config.toml
n_head = 2
d_mlp = 256
vocab_size = 8192
rope_fraction = 0.5
qk_norm = false
init_std_o = 0.0603
optimizer = "muon_hyperball"
lr = 0.0069
weight_decay = 0.0
grad_clip = 0.5
final_lr_fraction = 0.0
dataset = "wikipedia_en"
Each number is 50 + 12 x the weight over its row's rms, rounded and kept within 0 to 99. Layers, rows and columns count from 0. The size before them is the row's rms in percent of the matrix's.

# up: layer 6 MLP up, 256x96, rms 0.0696, rows 129-138, columns 48-95
# down: layer 6 MLP down (transposed), 256x96, rms 0.0692, rows 129-137, columns 48-95
# gate: layer 6 MLP gate, 256x96, rms 0.0694, rows 130-138, columns 48-95
up129 104:40 49 44 58 37 45 41 56 65 60 47 35 33 71 47 68 64 57 40 70 44 52 48 49 72 84 41 49 54 42 38 63 80 27 68 27 54 41 31 58 58 59 61 54 70 40 44 49
down129 102:61 64 46 42 45 36 67 42 42 65 41 53 76 43 54 50 44 65 54 43 48 53 36 69 29 45 49 45 18 64 62 66 60 59 44 60 52 66 49 58 54 60 51 53 29 67 55 52
gate130 096:53 39 61 66 38 59 43 56 39 43 48 64 30 30 53 38 65 30 66 72 56 57 45 48 54 42 41 41 38 50 74 52 63 60 71 44 50 62 44 45 55 29 45 42 38 42 54 31
up130 104:58 46 57 26 73 70 55 47 24 44 60 44 51 26 47 43 38 51 44 52 53 57 49 55 51 76 42 37 39 49 55 49 50 52 61 41 45 56 45 40 66 52 49 44 53 59 45 46
down130 096:57 40 58 42 50 46 43 57 49 55 46 38 51 64 51 66 60 70 43 48 52 57 53 72 33 26 63 38 57 61 30 49 41 43 42 70 45 13 55 56 36 44 45 49 58 65 59 47
gate131 097:31 47 52 41 52 40 52 32 43 48 36 62 39 50 47 61 39 64 33 34 64 57 75 40 57 53 44 44 27 45 62 56 53 51 37 40 45 47 56 32 46 39 49 71 58 38 43 31
up131 105:72 43 48 30 43 51 36 57 41 28 31 49 59 29 53 38 73 54 50 46 54 50 62 56 79 54 56 40 49 53 41 56 64 47 61 54 42 53 51 57 52 40 70 71 50 45 81 48
down131 103:54 62 58 68 37 33 55 53 72 60 70 50 49 70 56 57 36 40 25 45 27 46 50 30 44 35 55 47 54 48 62 37 62 42 45 44 44 60 56 62 40 38 23 44 49 46 46 39
gate132 103:18 67 43 30 61 50 53 50 54 64 59 60 39 44 43 67 55 63 65 40 39 49 70 61 47 46 48 33 50 46 49 49 54 49 50 31 76 74 53 71 44 49 40 58 35 63 61 50
up132 105:44 76 44 52 52 57 33 42 46 45 65 54 65 50 44 40 50 61 44 52 60 40 42 70 53 52 70 33 35 42 50 33 61 63 74 40 61 29 52 55 49 53 24 64 48 36 64 49
down132 105:45 34 55 65 26 39 31 50 48 41 44 53 64 32 33 48 63 69 32 46 35 48 48 34 59 46 68 53 31 51 54 63 41 58 46 64 64 56 63 54 48 24 41 50 59 29 56 42
gate133 106:53 26 35 43 53 27 33 56 61 69 63 68 51 27 51 39 29 63 74 57 45 56 42 49 56 39 59 48 58 51 71 47 48 57 70 49 63 39 71 36 38 42 64 60 42 38 57 46
up133 100:45 48 48 52 48 67 57 64 60 57 60 57 62 54 35 46 61 62 52 50 63 51 53 34 61 46 75 46 48 56 58 38 50 38 58 40 64 53 58 47 43 39 36 52 43 57 50 72
down133 106:51 47 42 48 54 17 44 52 82 44 37 48 32 39 41 49 43 66 72 47 37 64 50 43 55 46 59 45 29 58 34 29 45 66 47 46 44 41 78 35 67 43 53 49 60 32 45 50
gate134 101:57 33 43 63 51 37 37 44 47 55 64 57 65 60 19 41 49 48 47 44 36 70 82 47 58 57 65 58 41 47 65 51 61 42 52 35 57 57 34 34 54 72 43 48 50 35 48 41
up134 097:55 32 55 25 42 53 58 43 52 53 61 57 58 42 58 54 59 51 28 49 45 61 58 41 41 52 45 43 50 47 43 45 58 37 48 55 58 54 37 71 51 61 47 36 70 66 49 62
down134 100:44 41 71 61 52 31 54 33 54 58 53 40 38 37 36 48 19 56 47 46 58 59 74 48 65 55 51 53 60 39 57 53 44 40 76 31 61 38 49 57 29 54 51 59 45 50 56 39
gate135 106:18 67 54 40 54 50 37 62 58 53 54 62 40 58 43 34 76 44 52 49 53 50 41 52 79 55 53 51 39 36 36 67 36 55 45 41 45 16 45 59 70 51 61 60 56 43 62 27
up135 096:45 49 42 40 52 50 49 43 53 64 58 57 30 33 33 67 63 56 36 57 42 36 75 76 41 30 53 56 54 65 56 50 55 57 60 60 44 36 54 57 71 56 57 55 56 42 54 46
down135 094:59 29 45 44 45 55 36 26 54 52 50 47 54 68 48 56 27 46 42 55 53 46 49 52 49 37 68 58 54 50 63 53 40 39 60 41 56 61 61 78 26 62 35 60 37 57 27 48
gate136 102:64 58 37 41 64 66 43 34 52 45 55 77 54 58 59 38 57 81 67 53 56 53 64 48 53 48 59 53 49 27 61 36 63 35 43 33 59 49 44 65 56 55 68 52 57 66 64 45
up136 105:40 54 39 72 19 54 60 47 59 72 46 61 48 39 55 56 45 38 66 58 58 39 47 49 67 63 39 49 27 43 30 60 27 71 56 41 38 46 58 49 66 50 26 34 64 49 57 41
down136 101:44 56 44 71 30 65 47 47 43 27 68 44 33 42 56 60 51 59 46 57 67 60 52 52 31 53 69 46 35 39 61 69 67 56 53 59 75 36 38 64 68 44 54 37 53 36 68 37
gate137 103:36 47 31 62 48 47 63 65 55 53 48 46 52 26 48 64 36 64 29 65 55 46 49 51 53 53 54 56 44 57 52 41 44 54 57 53 55 58 31 41 47 65 39 40 60 61 81 44
up137 099:50 21 32 29 59 56 43 46 40 47 40 56 64 28 31 62 39 58 53 62 32 63 55 36 32 65 65 34 42 40 41 38 65 38 55 44 55 54 48 54 38 49 50 45 57 40 37 53
down137 099:60 32 43 54 63 52 49 56 61 50 46 48 52 54 61 38 45 68 56 58 62 56 55 51 43 56 45 44 70 41 54 42 50 58 55 33 44 52 58 44 46 28 72 44 43 29 59 51
gate138 096:21 39 59 65 19 37 45 50 44 38 40 42 35 43 20 38 39 41 52 59 55 49 49 53 69 52 43 55 57 38 40 54 49 40 48 47 46 54 40 58 30 45 30 54 59 43 36 35
up138 095:49 48 68 53 52 52 56 42 51 33 45 46 30 45 48 45 55 89 38 50 38 30 35 56 61 48 53 55 51 37 56 42 42 51 61 51 50 29 56 43 62 78 57 61 60 65 54 60